Weights of a small GPT-style language model, trained from scratch on English Wikipedia.
Training: a variant of Muon for these matrices, 94M tokens, 5847 steps.
Each number is 500 + 50 x the weight over its row's rms, rounded and kept within 0 to 999. Layers, rows and columns count from 0. Numbers have three digits each. The size before them is the row's rms in percent of the matrix's.

# up: layer 10 MLP up, 384x96, rms 0.177, rows 8-76, columns 0-95
# down: layer 10 MLP down (transposed), 384x96, rms 0.0873, rows 8-76, columns 0-95
up8 112:504533459416475497489506532494455442453467449535582495512524462464473562494553529562531433514625455559568491573471430446521442487455534440482538542513511506547523523493534513473425442559486463508511338577481414502490532414362509562480455548467419549485563527509472466452412529565514491576
down8 110:496428464436491519527455450549517551568533547562574501671620557479521512427492473527461440470610541522452573500517473454468531468524477591564501520489504408491415581502508450507386556463502505483559466533530507536486551454522530424485431538535530461466454462449487557419530538477439488540
up9 103:424500529573483487575490525559547637459538506355552545534485497575599541481516525563498533530452515539501494552615571554502444441465570445457457517485532530558513448491458500478503489472420430509345526483424529480539499505433513461541479448419530469486533482457457546512562534479571510480
down9 103:547620559405471428484613495428479481493476461537430459520456510571530430455459510466425560464535567506455540556559511573478676523454496555434466469609536560513486520470555512498463540433521531565505474431587468468520487485463471456527552513462564531438513527539490488554483532571503525528
up10 096:417464492414523555447492529489484503442478475573470490495482490531470440478414487513430523492567547492612474525590535427463563587519431493533529528484485476500476436544557429493495466401458604518593502514488553496527435456476543605546505498422399476535578476489449401376474523503479460495
down10 095:471455537456534417492490496460544492539533553488499408410531520573475550401479523493511482557574541501410516483572557501461472585669545393588495464501591484534591437551463445436474496468587535457536473541523507507516458489503453510506527518530523506615516476546543437487417458503469504460
up11 088:493458462458504477391523466482487465546568425548474526509433507499475485520513375525482577433566454545572515389540473463497441514442494518589506591514541422475530480491491561516496477544475535486549407528442585487603511495535588505456469486445480535403478488416548393447445494430527571478
down11 098:449569446513565481451527458480545436504430434394575618483495485412532468503463402479415506539513411530394525475498476503548455553473447487489514524523546540548484518507478438479502518542549475570550492560469565463494553479589492553590525549540395449493404500497442543504392532563502503555
up12 093:433459460418471475534455543494517579561490491583437537478473517566558439498495515568590478573610639522584424487510540493555519566482462497505548501481582468509501438418482535520432478463522551539528455640449541507503506554517541509568429531470464480522429479492538461528445543446572510579
down12 092:545562548435427489552440616553641453543446507486455484494433571488528547420548548440523458549607570502472396477502541529507465542529510541513519378584491489475468455448521562435530468463552481484572507501452468503495548488549581468533490601501529519513498591410548529466536495521489477518
up13 101:568520496460513527494465432411477554565475500520529579490500469524513492420493543402442461534527482480549528512475516523562452486528454553437397500592476529464572481471544507516539514437521569479427446491548498414575427448581528591533514458459446568583454469517572491473510495412510614372
down13 103:493570482601478434469453412498636422476521556553540531503471429508445555566504489540532583490441513480561587540554589521474465470533521428608492558460534464517427545501496459517489454469465453495462452478492468487446562492488514530524497553445540538452496451479381423501469574446423569585
up14 097:512507567449513521444512554529490477385469471448570548436598522447506521502451469520446510454453463518549416467584484415571507422476486422504448401530530489462515566472536462519583474534451607587416567527503459399552494521570480499496473445493493476511460546427453507492586551538566562558
down14 091:499458550505487541402581510438474430606480486427469513379474534541441372541473507554472458486515575447532528469507493543507474488545512580492512488510466516474520548472467426515461411517467497492444569531464483454417549481532483607498558512520507513485456541451600642534476437505425481401
up15 105:425539497487481628494552595448394433440472446484581583527463476489474455480568525505545515560547498456499487469531484531551459439460439499504574391520513487514423516505534554515483600495606611493511412478525499509456436478490480576455556397414539544471431465506525529534492566494524482534
down15 106:481497518520374470489497426437436441451461571482580475499524481602473484477547505464466604424513532496444478464496608497444498466462464413601469458445569471487564537519603528503506551468514538402497519505537506524439558503459496522481453382461551563413591504500424512458495544441456492536
up16 095:507483450471474470522498536468639484540563481527475410602547528548511587504530553507511503422450428525452546445405523518508517542464488472558550559412502447445584486503558524434467458479484446422486486528585580474471586577567567471469452502483510507433474567402463596529541506486494467428
down16 094:530555421499501437429502507438383533483549455517567552464559519517518541500499393530502496451434577455545475438574428470445443453584490498500376521539544494455442510556422574448531499540510463489469549508475424472553469480469519449565488440513599475576539388488498487438549495512586541446
up17 105:461454428466461541507437404577557482477503464464507537496593479553516532518491497492390510470438522490503524537462497509513495548486476382522423523444490533448618433566553516467436497484537544491499509544537570417563534568440442501513443465509360543492381580423485579553490457479505540532
down17 104:528456514550416549472452546554502546522410457467423482537608518512494439522427452464508575547525537558508533499535512597487387484494526573552532509579658570411537439529500465519496528478523590511532513539469437548485458464494512454438444475463564527504551469463504533579550560416511425485
up18 093:534554526486528498511552473513546525480420513460401473514487487405525550488544500431491509508461483457552485421597552569543477460485521493497528515430506458467487473501576557515556521403496477466519468446507523417609357490497592504416424506484485550595533520530502528408481452416642467473
down18 089:434596467537524441546519555481482431515539460391505544528474571575356569503518528522543440452502577469410557560591452503527546512592442460515563513532469530517414519461477500489506558505483572484483464457516410546434541518464414532525488577556473524441510529537585548526476487511398481470
up19 099:541502478472417442495513506558508523494524451452485531523514510484412444582514468449406551491499557485482511515466427440452685515499503533409527547601479519488434497421589451625559485508564554458506451449506386481468518619477540469537504524514485485477501500440496471535559502549530564543
down19 095:579446487566523525556540505459420574552541471492481502533531485456455486590459499512387500500527445554497474479475513534465577472462541461474523552494547494426463504474591463411554489609477541470539483434507486421452494563511436469449439520558563491494470495568587454439546491505567689492
up20 097:555482484555450479467596511547511471480513528526568487618529470543475562562521546561384540573559516460456445485488493509471513504472454480486425461522472501405489486555556442487499455456451616536500476420404533514439523471539444456614550489485558569404375557455474419488481465486479499471
down20 101:525510486436520516512482442518503482541445391470439444496445486555490535481519427571433564482506439512398478471384578547539487501596482479546480525487626570541522433539565507443507527555506455519523442473492560464453529407530465574552493533442506553542475553566508409578564508393548461499
up21 097:482515424535496518628486409427493484466452434497468555541457506468464449553513564473505531579497573472427475530521459415496558512563553512439560487497430574531498622450463551503470508484513489506625506481483557489526528466543399504450425498422483550504400551431537445568518572533567552520
down21 098:433533523600542469546566532535437521552506498504506470542511585561323492548510493473429433466613577510396539546560387518513491512486503512541459505437556513537504397485443516539528490548498506530470573461511534547482526439511474583554411550466539465485481545587528473469457497489436561503
up22 091:510459463465452431538477571475438438513587459509537535494523593510576516474537463536478456603516484462591485604374499513528403459453496550491475523467525461472482521540484495486474464440475541475460456520368502417537609532486490592531401512441523441579539441551433511512482483494508557570
down22 092:466552492479496489448442510476430495553570421491523463533540469537508486532532500479497543555494565523552485547475555529493409478403462514507468505590525481551399506471462453476435478544436562416439468464399473429598532456439431490489431571413594546557554453540447627481572522463536531541
up23 103:486541479496499567518549536498446547397408472509547512571518556519476532520506473481443443508534424489544526550501488410500551499444468569521505453514527481547543452472552457481465506561435532594491489552468467606592493552429479525472417580409458470472492469515436538653627530506564542437
down23 105:498390417562514498536548509480496523459508558519504488560509559518375538508509601574574425622528443500489495515425538583529470589543489532475504469542482406410510515483512451387456526580413525450462506483512457555425493498491505455479480457438556533587436566471487468448560464485462517514
up24 099:515525489496543547496528452630478512521526524466489487486486563473534533400503592539469505502583489492560573476496513546441480468479476533464513555486456445530570562503541457507647541463547624522535457466457485471482554457429457522429628470537560423454542548506574424462513450596556431483
down24 097:539583481518499478433472520566481467596496481490407552481545603456554441434529443550426524471585458512495452466454503553506491420429537393485484399532597549521502558487498401514553550494472552535537528540515544512511551540490507519487432484564517458494434480555444472447367471605500559491
up25 093:398400481496397512441450522545456548528531498538509556502536516515459507606502479486464499534479600495512544521436550567501493476530520469491515563468428455539518532503470547492490469512547448416500492500452447426554455550486528539443464503591377523503537423422494437545574556521554430335
down25 097:532551509508497484577316511434449463514541411579492415463526482534607516519498531523504519547449483530442442568495508483526498513510551460487453505474481488439494493475520487380469505459508563433554549462441515491461581473379474489453492574564495548505476408575547513544514537358479493507
up26 101:434450485522482524488426540480524496532550483452503598484491463518498359434444447520397431452556536418432485513538374591529573505468490567497438501495543459507573430525448503492488493477492490444545553483536529481508595431403495517557488415550527467547444464574469455449534524486606460493
down26 102:502563442491502466574486472471485544540519457494565460505497468467581655533497519433563521542519494483507533496471525528564593533489498494487508561516519471590551502492500492510413505542415512531417561524565527447538458486474567453454580470525549546664441493499449579472564572618502500411
up27 098:529517533476545482472438497458436466425486524468451425499470507482499502588517524471499526463466553495657559489588442485570505485529468441453557489368475479435484377541502420549432569527480483497477551510517535527557493484455497514415582506543534416442476547495525540526483579645492554465
down27 097:551475440480475528619478494442557516500440402479488549532456514504545594517429487435539431530544470472434597478561546513555521524484523576513613459570401488451561531566479520507496431467437518516499547533577516432513531522546490450485483467486619512489446453536614495542463501424433449439
up28 097:495391458565474575552496546516542570465524510535585451457512583407446496425510410499451545399559553589456498546551572437589434458462536503507458510446419499493484392455558540524574518454458462433498478466493485544532447498467536500531447501470507513458539478494541569453455464464428604471
down28 107:543576527484510513548480442491513530545495506498385552446572577491503474594539581546456494503456447536506490390469403394459538452523459396574559474565511527548429546620512565469527511409487496504483436472500525494563472514617511542502480509471462494496559521530489511591498498577565449560
up29 104:598561454605501560552467608477477482518479548503495449498560493390502483453443487510548519520536594499439546521560540368516464529499507486467565491450424534483526486389508599513435358507471527455497437559439442482560498498480501502534545546448486522450575525601579534501487487508495501475
down29 096:502635464480485547406475475473532504505554487480491503480577598538576468539519456446489509537418508496499502450433502538445558479538524410374387495501564597533439537533473492432520573562513502415549536540560517510495422550553562501516504495547440551489567496509500578542401466461472516581
up30 102:486450524508481498454496429418548493398557417552510452503468490449489494426530509493533496510548508595472507508663469500479506548555428444519544535532619486559495455498547575470504559493466431541487529509524495496479409517523611540589574468529504541432504456466483501340475494507548577505
down30 101:529453411481453459538551467486460487503493534473416456508556505529451402492509547520478592469546524523496555512482598448530435577541466422446504489545459485444526450507415472447524502508607522567492420581522361435512387490545523532533564424498436499624529482523544474583509516509492454512
up31 097:582470510503539452491481451478513488484470485593450603539533465519515463431510531471509438506533596560484477464491506421481546517581413451459446594607524571451474441439538452484478478477489487505490472554471517573449465417496576581548530349407519478469489502518512424430462497403447532534
down31 102:472438536473591549524493555456516603485464500480487509539484505597405398482507520528541490532489530617480471423496529500458539487429444420487517597468540450541530481588545500460514490474536498425506446510504407575512458490542486453524605465427541523458624542481454412554560492428574481480
up32 104:512477480444476495468442439446499486464458383446520526517484459480480559509530593546537538498518470517538474548509468536413532505511517347492429471404502523575458395489474473424484546429489522494512537495596480633394528465562509470578424488525494486546466549487579539529473468412479561558
down32 108:360466562556460470440469484459467482514511527493548514517516551449527453448562503447419351518604412469442493534465467581496461502550462546507510496551527488482431482511509465475460550469503536468594579429501543443449572418405508566437463484492485475513486441556537546443428572463430537469
up33 096:426500586468532494465530527574464538565521537495512665477563519472495418547422508523464461504614503451475540554543482598553568495532432512504554568571430512612537497529557368521516456527492462473443453420544454479539564516506476411529430463515474530530447501469515522462534472472524455483
down33 095:455520454507454510641468426470459494467472476446555380441493423470533519525527493525486431519525399498570448530358502456613506555561490548439546490546526447551481458460461579637470514433499541471564530482448500468484557409453505538499533466514529480504478490502470583448464464452509510546
up34 095:535600497371498447489454459561482447472407567534557514482541511447482485414538548451526512488498418494542550515463496529388439500607631612485511498464508443528485465513445560424501526480469538467516535468458503456431534428466510522455452538435475444527547549527595463514547605491517484538
down34 099:545568559438521514511543513609476499514509562509372523543536495393493455579481490592504470446491576407526544440496549533480514568454482465560524521542526524489471481556475431377433490519435479535492492405519479506471543568506520483477616542619523430527459460436539489590507465473449468473
up35 113:509442478581591547597494485588611538410500524489453441515498496404537451414510539511509411531479566448497543526476444628539553474439466563500513453488452477419448490535528462444484550542501557478503514502484457511532460463521533426414621479508476495468522516580441400460531515565452511488
down35 101:460499554534497555526460483530458522398486533478562479475514432473510596526485457429487569489497465479452516610588552500421558483517525550501589406628492467524495520524482487489478551415465560554469568480532464574540520435458446519449547486495523467516403549453606570469498565530435436401
up36 097:437529462405509448564472494673458493603525470521527572558495448582494537524618528515521485461523501471482526561515504442481507465485557536519516421511467585529469456465526478547496482457513540537518439466644407496469499436490496470469555496552471468459507457532527469357517522557519595521
down36 100:494426522536463428585491550451554541466511525517506426502475498536474528468425533529486532552371488508443461427441559426607486459491446504559484500529439516555561481528538523432493577421454546440452476527604457449515549535572461429571472472519400427490432478435399476513506481446572531513
up37 091:500539500537482515538493467544515536560556471518565451475512466493528451519488469459600584499516398391400595586562519518422526452477514461534501576438421475449419471583495552508431559536494570518521407587549597494524472474523447461547617507471453463503523526553545463556509472510492527575
down37 100:525627541589525482552505514511492501584556423549454479548431546525449573457543463451500552519533476586562521554458488501489568551517446597490583463475529552561486469459578456468514485407529425447462516469472475441572518475453547602445567525509539396534452548473412539512532443451440486532
up38 101:356495574550550506506444494469570495497437540518444459505506361456507498445500393521527498602457595534460509534467472511487532536442535473550570526458519549378479551549567528485499512421421479429468559451549601460487492458443568484526486526561509553540544514471524524439486475498558442437
down38 094:567512452482456514552520549381470470557514511452522518479434491557550541403549578590426476510475484564497481515514455536480485370570452526538508467532494432517510600436547505570451427557569445575477519519533429522520538449456525514467510483525533465490530500601413509568393427523469422455
up39 106:516557471435418509578497554488446557412457507539467558562495526477482530487497522466548464367510482499520554537529459450523554510575483443499555468448481537407563466514555470554499365567495537450444449505465438474628504584477565518488426401453440546590526469466476473497477484533448545442
down39 104:445600455493555588537534471452489489453556453474476504544586546516523578526509442535527510590556498593435508520438558441518442513503516568495421456514536407502423588506484447423567551512471593524502498398543506552421483470490513469441449468407500546436474475524483440468542535476621539516
up40 097:514594454502512425606582576545533585532510446469534503449536467496484516576504488528474457423578495483495582499458551546547479485528534586515461527658438565504540530573439539473466488501547518495455486462492481538600414421503493507523426396449536485393500535512494468530525454580557501515
down40 098:489507531378508542477461403427517547535527578519446411548444449468419458432538482464499479517482481523384483471534527420448548451487534503500418493422491569502482523441460488546496595443489480547462506457578461460566397462487577565530525578458462528588522423548463497470529534432570449520
up41 099:525495490463437437591512502468590465486424530458610483527528512500581451483471469568459513444502550512494503567575574573501595492508496520438542497444520408402474428530457530503470435410472504550535475499571471473493552623451464433575471452496521593549482498531474493470504594527570447419
down41 095:366624490498599499490532425515556464451501557482504493614535503412527493501464508487507518605539492440566429515513493479482482529443491482412538458493557625517489453484485514476512446499511589538556434495527554525539452487521367482473581431503492549498477395493486470592480500561487549479
up42 098:427483499458544535484449464555510470530446608427498486557473506514452517488549476564437510524467410457555561419475529445477504527481588434493433553491455500421514432504493467541418500509398506542470561492477492466433523503574529625504479533516481506355533566521459561438603465540563551572
down42 102:424555492423514584490428445445594509557584499456461545497438565560486522525575501494505552546493555545490575595530560463489408512516536550436490464529576400421532521612434513564534489572431529520484444475552481525583520593469437460480432456521518505435511526539479479403493489483473522510
up43 121:507460478511557507570536409523561507536477538407459434484503565481516467543546429482483402548492531510526480569466457574475522563588517554462573476577425474468403449441545501438444553426544507479495508529539448576394419479488451455435515508429545474489419593506483543485533543566512457402
down43 113:528473531494560500563508396514489447530529548469463418451601412447505545571435563452534540462428488446443467579527611523490505535368598497538515430587447535511428582472445558473467525505512510480533466522539519490558523525527519465506567496466460485561483572499500521496537521468418371462
up44 108:537477582497487542553532492499521460438473491450467536463416517444503546589493453486528501521619473550483505550454427572397542555494576536391449538472456485479413551510547488585530534443487537463423556487496479401499543635371554531471519519479489543523531571412468483498465465473505532458
down44 107:573487572452533479416526536409567517463526550408485519435498525523501550577526499426509515543553550574377413382487478605499558495496532468439429587480500504590451446546489553495538550554472535452491527452550517459483437558510525449461553476499585569535568500501563460544537506508568501545
up45 096:483516518482475479533491516542442590441493450478451563497504530463561516464406584506541474445381482448564498464528562573573365513463503579520482526521465638522518521529403534445536471453520573547405535552540522540488412522510494446435481466469528549469457448462446485483421458582510564510
down45 098:493473524514495523413483553485433548531485610511494559520527480546527460549540422559433457590537556513458598488431450556611503511509558453540485433449514438486469515476469504451548464535607513424534441496554500560561486516409509515524582427553441451555531431557577529584488570563524447471
up46 103:443564521462361504511451458579495512484551475455387509501505495532457488519556545535513604541469520537570488577492428557592563531599472453516542606445450528474422526498449550438407419471548472430468436481525500511454440492522535541465510503493462457495449543453459419515411499535453503430
down46 097:526600540554576504459524538493410538417516505584456458515609535613459500490597455577493495552443515478536515465495465502566444431448548478563452478423467433467533542491498484503605486478541568453448556584455553555616561444493532499433458475536440508497548511435510503533562532489547509550
up47 104:529428483561531571552539593518412500430411515462494475520507468523516474507467395369451473456473488571557576487511449418518467552510539527418511520504417439476430455392552543546567479468441487511526478537483475489625548501481542489465443489468526522554475543555580500451546421588470500539
down47 100:476515432497443459509586572480447495479599513443526425550525472551430548498405485508477481533527500463480558451485440546475503557562353508573399494529461400429471431497511510550541458485525506497547449466490534396411546463601539499430529450553482455443511459483410534437507553507472487546
up48 099:477489550407568457360611484583455550555511535497574489494506455458498459566536537487470504507515561443548476559484514490559539501431500502547406507509543525631513490428547527564527449536506510419550527535494483534514497413548513450431571459428469452451454474473447467560574523620485540542
down48 094:435469452598511505619499516586479544398541536507406466519496541555538538569477543492481441456512465540514494479440449487498500491577497479543526545469558461602486479564485552534416578416426529544444506533553502456520470444563511481484507542535608595467410432530596502503449515409545515530
up49 102:469493455393490531575499505540499468478431515477498489479445598419491521471519540556509515523410554526595520461423523540510418502436539505545557412507489589411476379477404490508443556491430445572438534452536490483385431448483481515487562533485460491483533587516576454410477459478528499508
down49 105:520511507444381504430509420531543539578524523544547376505520498483516455507451449492551501490474542542494481524537602499456503438440564483452539583513469485462514538585342424594557439528437519473453457480601460495531487479534512579478491466548475552541522552507588455522552551543519444570
up50 095:535522493492508519475599522536507476413636538443469569528517424453423545465544497512487455423511493485600432448500499600447493503537598511487468629551478479404488446516558420497559611454523533558542482469474507473513509573510531450501435507435477514480441507503470481526604519486424481425
down50 096:555587440569476547553520502493528465459438517497568486537486476506353565506540449498533469454478494577506389421412502478495524481498482438586546450500558482410499526470554520504491528499528439517428561522552380560596495484545458534403464525492479450402572518521493436502453445576504538542
up51 115:507471524482532517454506489566602478408443421466542469454441385447480454449547606499466495574437488482576474460428490506529463512414476417543443510470441576472426471449521460474433597487522564445471455494579571508509449483446507474531539514500473476537561432513573509449539588540542586554
down51 107:409441550472439468550496454548507605529567614487503406489593604500568466605599618575490506542488448520505491551434474495493524504539456525481493451449501504430461395591506463512506455447552536508469488541602457516522544581499512453495505558518522508429462518495507491519450491444429473494
up52 102:480464537469405488600500573521464506481453546507488445560587482530589447583541507463552450461514468424449493465485555433511573500511490430519553544562420542526588508565485524555314448513526511461480534500543555468530501578509505487530530497462447482537487531522455557510611466430539548413
down52 103:474524571484479491531475462666413473589537423463448558628476437480478486449455459605426529447523478548487512516539381554487510456570538527542495423488584481520541375566447518521541511470544561514506545430492574494477469496451501497503521514519566466429480462505528539492482476496418523533
up53 100:426510486436561535457541576436371508457464529403467468550467576483582517596545536439398440545516483493505491485474473481497574522422565524430532484432422421548511471502514532428465495565481430433463433496510516443460408541507543573510492547590482462516532453431570512503504510533426519454
down53 101:626548442470540563504534517541481563438424494498451443526439487497497525506506533580438502578458513548526554478538583464478538564459474526486527532501483535527445506499553541561513465352539507457494414416595389519647557454503464523556517539483398434494481510479531514478491450430516481543
up54 098:394499576516536413492464561585505556492561481454515464524500485479559542524489514481450506539525497469428535592457492536471502597433560432503515540560454468481590448493479479486575479444514519492478361597519445470476472597551434430500355411584497496477504507496497461462442460521534486560
down54 095:556387515502506569475416527463487506433408450566543435539437430534560566489469507445550540561501506450473463472471495494431560548498503560488490500459512576396475646435552434448492423403474495560610492455521436589485479486485555450452517556473454536520487477464457521511560534504551518468
up55 103:455460551467549528462515480440509538451588477488429499552531513519527417486513513541383500523494483526441573601636495468430523557458573574521482499422566585532483495551589536458422510535479549507568544537465533437400527518512447588487446481499512502565445531528470398572579542492480486514
down55 104:583524473382477575459520498590571508449466524567505531484570496570566535558528465511534473611533519542513482545504469487489503528541533498389393492497415506572433478470488540526448453480564594591396531544488442529474516522530406559511487541522452435475414465553486427564482469548456476477
up56 086:473593462452518449440573465509517449455427456474544467450467569492452437403480389421463541442516422490491554603538440562460440478478619435449535524469572491490419557518517541491556446404553508581482531459549494481420484552479502481508434464518574450451478484517477523438524504463525421515
down56 090:453472450566489517483437571581468591392464513562468521550519491540416452592481626511543527577441553558445489538500513484610402556451426540461546586490459512572568499463446483517495540547461533469488437464459480535530509572432569517502575538501528558501517439520534495491496465517412453455
up57 095:598564461493464486550531507546437512478462601606600497477535408506412501470535571399477517510601500525520606552421473506533541491412543494455440490541410536494510497516510546559584557566450534496496436509519413506414574494529503497523591495498451496476558464485492484559471439490467515426
down57 094:440587503476596445467421398488543598477495464535568466499530497511574430513519479497462510492468483486509459544483520572508456446519577521498594478430631525500471558508535443389450446447572497561467530490491581432566405452459491548571376510455533484498420516482475506484454494488547532527
up58 108:406496503563457431489544512478509461410505444510554547526560532492542397515567522546458511532478476508624518552602460516503530431569550600508514449416429508482519527475552536496527537550519469510542515486409512413483450400582478552543567467517504556549546512451603474552429480441424464541
down58 109:566502471572461510536542432492429442505550503583518454469461470566544453528618512477468544546491555596468553457519564534464549442468545502489512547445540547514528424492461516482458441579515499539466569593458447531536390540465427560498389462440473416553530505496561450531503549424530512388
up59 101:632525591513544507553472489437374484487368466557453499548454575517486451453432445474479543455504534511544482417513546440477560439379456454472529500416497545555520456519570528475476473531420541523539571474424475545485492436492510457497500490517532417544435478480451551465587524546518451550
down59 106:529470467523500510506468488573420504602475447514477509460512477573474527578493500487568510501469440469455431564485518562483411456593521515557563533521661631563445524548489437437563437448468545533522442553505493511572383483513432506529487537501547488545526460581522500546553547406523498526
up60 109:526428458418596584585501585513484576544587509634554544458515576437570572581606436582466520500448537507471459507490530491503471530482538458534484428435482498550536525529574471549501515467558533475441436484521594483517494447613532463500474481478486505466504510470479590515573500523520453444
down60 111:519478557527473497510552586525574517456565555497553494424451503515510601468486527454509438545534480567620493448560455449530491499451579547532520551526545484437470553549505493501412498506460438598421537406525505416579521501560431422602492463572475422474495458474394451507476486542447497444
up61 100:393481489463540543485381544572440515442493511578556494543380338515411473494519501498446508559448612589534502545481498496482535536434501547467447479420525490462521585423535489546459462481566510520494467440509474487556492513544499443515459520464508540599501576573534473475466519558548552496
down61 100:508536508514501521398446490477526513505494476455420544431603485524454550521596516467493442551506403513524497439503531450500423558535498555441525479581462509439431473543482485422551410368492553479517598550507442593515544506434533424524473492552533508506573479559557500374473537512560564485
up62 095:574599458505416465467550544546563443555432473484517441646449476444534432566542542627490483504473516567473507456528449575503497533530445545591524563497547462418530472562536511448524477433467464497452441432522505498543564506504432499513450514590530444400575519516495457471523465485562474549
down62 100:499545599545487556452587458582475453488561550474490581473542523566529492512482531555474563443542483430598488448499409538457429443528531479465530442472377554500553465478554501484502504506584479517590516475442508531589493453584482558552484514441469569561460513475523442393575419566530486514
up63 101:421555544530439544431436429512449523584534535496517507606533480498538511482418496525538384498517481491525474465520518415456555484487471502563442461495465610485497536514618559507419569538493511488407475462501509462564430437519474504515481405527491491587615434409520517538479512587452492560
down63 099:559562481536591527553447475442529463559463517473506450431435486562454501530602506611499573482515468506516478534557506471491440540367565415403503468582521547483466522486487479603488518539562469422449505448432511491492425505515439536407438517470461524437410536471493469549544486545400527515
up64 105:487474553464580526480564447474436552542483566490497513531466547537446594575486449447441474531518514517474485496587466537383472568497476517474510444394547621543529471474530490524449440499524479328508505468562486535444500540540411475535485453580482521449491544467433405495453449581493442485
down64 094:441465477474534513473495361377507430471550508550520419546492473461522538510484460455450538613597533549559477513509429563416423494482431451473459482584573450464490445571423513505450490445529492547525498449481480406475583522460550465531497524521466455516545509579457492541471557535544596564
up65 128:496565501488449529518539489404445485512456482550498483472527511548480376469434515568527568460543550460505432544529547491505510488477456408527502479548505499471429504390389548371480546502468579441416473471554484472438458499433458475511404434564531521441415521553511452444422422425484527511
down65 118:498569465497505557563531590504519537446435500530441559433463473561571448388538411430481522479449436538523451442520541606470517538528495350422505565519464574503558495525516471439445526494478563543444403558565545462461535482485442495606444506518573483521491526536498561497474445468530493454
up66 099:457510462485486479616499532510427537625515457508589483538438466486530564496415460455649461471437535556473538535497543526589479512527444487514452509413465405498510467494508531508553547513522527464407498559481451473518425602436519406568492543433489466447489592506529568462524424518518533506
down66 096:513528419450624479527532452519439471576538555433578514386533497555441528463491481548544460606475566501522543496515451506489548469410617491475567500479553491502468439482564502501580494415528582562466521541463540555513444547396503502422482551417424466539512554510552480535496415509485497477
up67 101:516484567421482481553536512466514479463428500561527399603445598468496465470527532502470515526484512435429548486477574541499568396451433534470524599515508570490477548519474549589441513553463548400480611560573511413528540478382436463443484505554486444486448545532475501492464470521576486500
down67 096:468411469460561548410470505568435517522439573517401583505510475421450542446479457463516545417536514546401537519503594530487549519520543537499490513429465574519518436425527499586407504493420564579495514539493518526477414512404493508594515555480494479471508465564547500475524381443460512463
up68 108:482575520531478530632570537482505490408536493495470385500501556465564550522488505517455489523482514521578554531488622454502563473372492462589577547551477545487522522391475450457502449423480488411502495499512507498504583480486609515565486502433467476465508442537514447555520561582581541484
down68 113:543427528472488467499431556439442512504538501493567432460557439574498541477447562602551464476550505499517446565502516530510541381501591388499532504573533473521546527522405582395495429567473540437510564515543571457488555397472501477519520436529570567546525466482575570467550518499472504463
up69 099:534470527528429485462517466500520621537495426550426417552525465506516455507503496512434534573546629501455521597509510433441551494553579462535558423471501461533455500519456513461402498511504520443529531446461547463428426554507344518497554407535449549444538545529555534476540537536500430537
down69 102:572423471450444497501575539460524473528419530531540534473519459515389533539588436450492496524497566526451496464502468440512419516562564321626473483482466471506442494559537517561490519553503485519530444460492451504483522540629506535486421521544451603473527457531523489529509401572507502528
up70 100:528594479454538496450627436520533488409464543513489402629473496421448573531491428435543553523461505477556486478494620462509517537528573466525435499531462588444510449459612485508535566543462519513538488439477552431558386514554488486504512546508492427501422545495492474493455478481553537467
down70 102:553489493497573346528462594501592481549618513495539517459560502600397500418573442487506470540502494451431512449466513422501394521472496566576493472500536436458532501529432510497537555505536527523543577563498439531507534472418479510501477494481431572535538461466494558469459601514427507526
up71 100:546544507618501376489497505415497524455414543550469524523473582471527512452446546484593455495519516495580522506491433444541538468477405528536482541442546511468530530499509615495394492528481418444490539476482429611481478432497464464486453447420499619430499465441500506474469438567476450535
down71 096:451603514432528440471473526511456508527640584392551504426557547521592506376548476563552487452473510482467454545559507489549490504480514469526459508493452384467558484543450472523574583463488603525481506485536498430509525476473578470472542498483469531598505490510569488410549495410508507550
up72 100:488449420559501502532489441501520619447461457516511387507455496470488466538469547446491535508473497518454587429571441501499507373509549508471467490514457576469531486571412549509423510477474470411527500498577590525528545536503492460517491516550462565500379395498550538608489585552554533433
down72 101:380603536473566536474510525481486499541515450483493505483556467494380441500495536507468527590548601544480576486469490500493430571444383578580525498462549505515548488406437469517382588578546501524507465506562531549433475493467509571492513484467528462481532445579500558411454522517433524522
up73 103:400509473512453457486494401501482531545486468487439571518500519496504432496396485517509496497545510419611442518492528497508475549559535566528599550487498504543446475456519410517518526574508456570561622401470583530451540527472513533578451548601528481527418544473517518409631529490523528501
down73 096:518571440546506514567498621465427484491498493554554442467502479487562592565387473446480518515418550504504398454552543573493489469474596511444528496499446545494488577548537433532538567501474443465536473559470511515480505523444531517505467476508373561395481534540502458469469453622545597495
up74 093:469470530477438471509522511430593444566439527536557468406511517386513501552525548479552491426463512530547597420519527580539560530417575443465472506470512482506488463477546386494382547519467449484465483405412457428492539462483492502522541524522479504505598602417489559429535477471474538487
down74 092:458557488582532451536516446568535504544439487450496482499504503572599411449584482444458460488537449478460530486501443484531486587629523401499409464497517413500441536639466539607542469473494584477537458495508479504445417525538496411535494502479515503467390474531480518447450528483430500523
up75 091:515457505508457560520522436395479477520564427524462467469467594530444482490545464459576462563480480423482500472561511551448432457451538521558565498560580437386432446484420530447509472547400492528447510471473514425509529577541596562492570449473482506495516572418521580480455517601508462444
down75 091:531439435490476491483593423545458488582483582462555463558517532551439476451541542464477498497492384392472460510554513513492550534460473413453492579508508464558474583412385452598569515559474561513478553518438483473497469562503472496495542548488560483507528424493460456580532460541430522614
up76 099:487447490471529537481492606543451485441503518537506439489522469465514498530423445449486428460525447587509530506458448400442529453540530578524512478477480473485512574526475476441386493579477569531520464527521449547498533422407392480432381487510487580507590532515393409470551514560436452538
down76 101:475501515458491509482488516436559476540483519542561506587519419534475480481499607537449567438350464397551564472564517413483450482557434403531513578499489441547551441537526510585434452531460496500542575444578519521487532488521450506583471572490500456462476542516464526525455452478360514495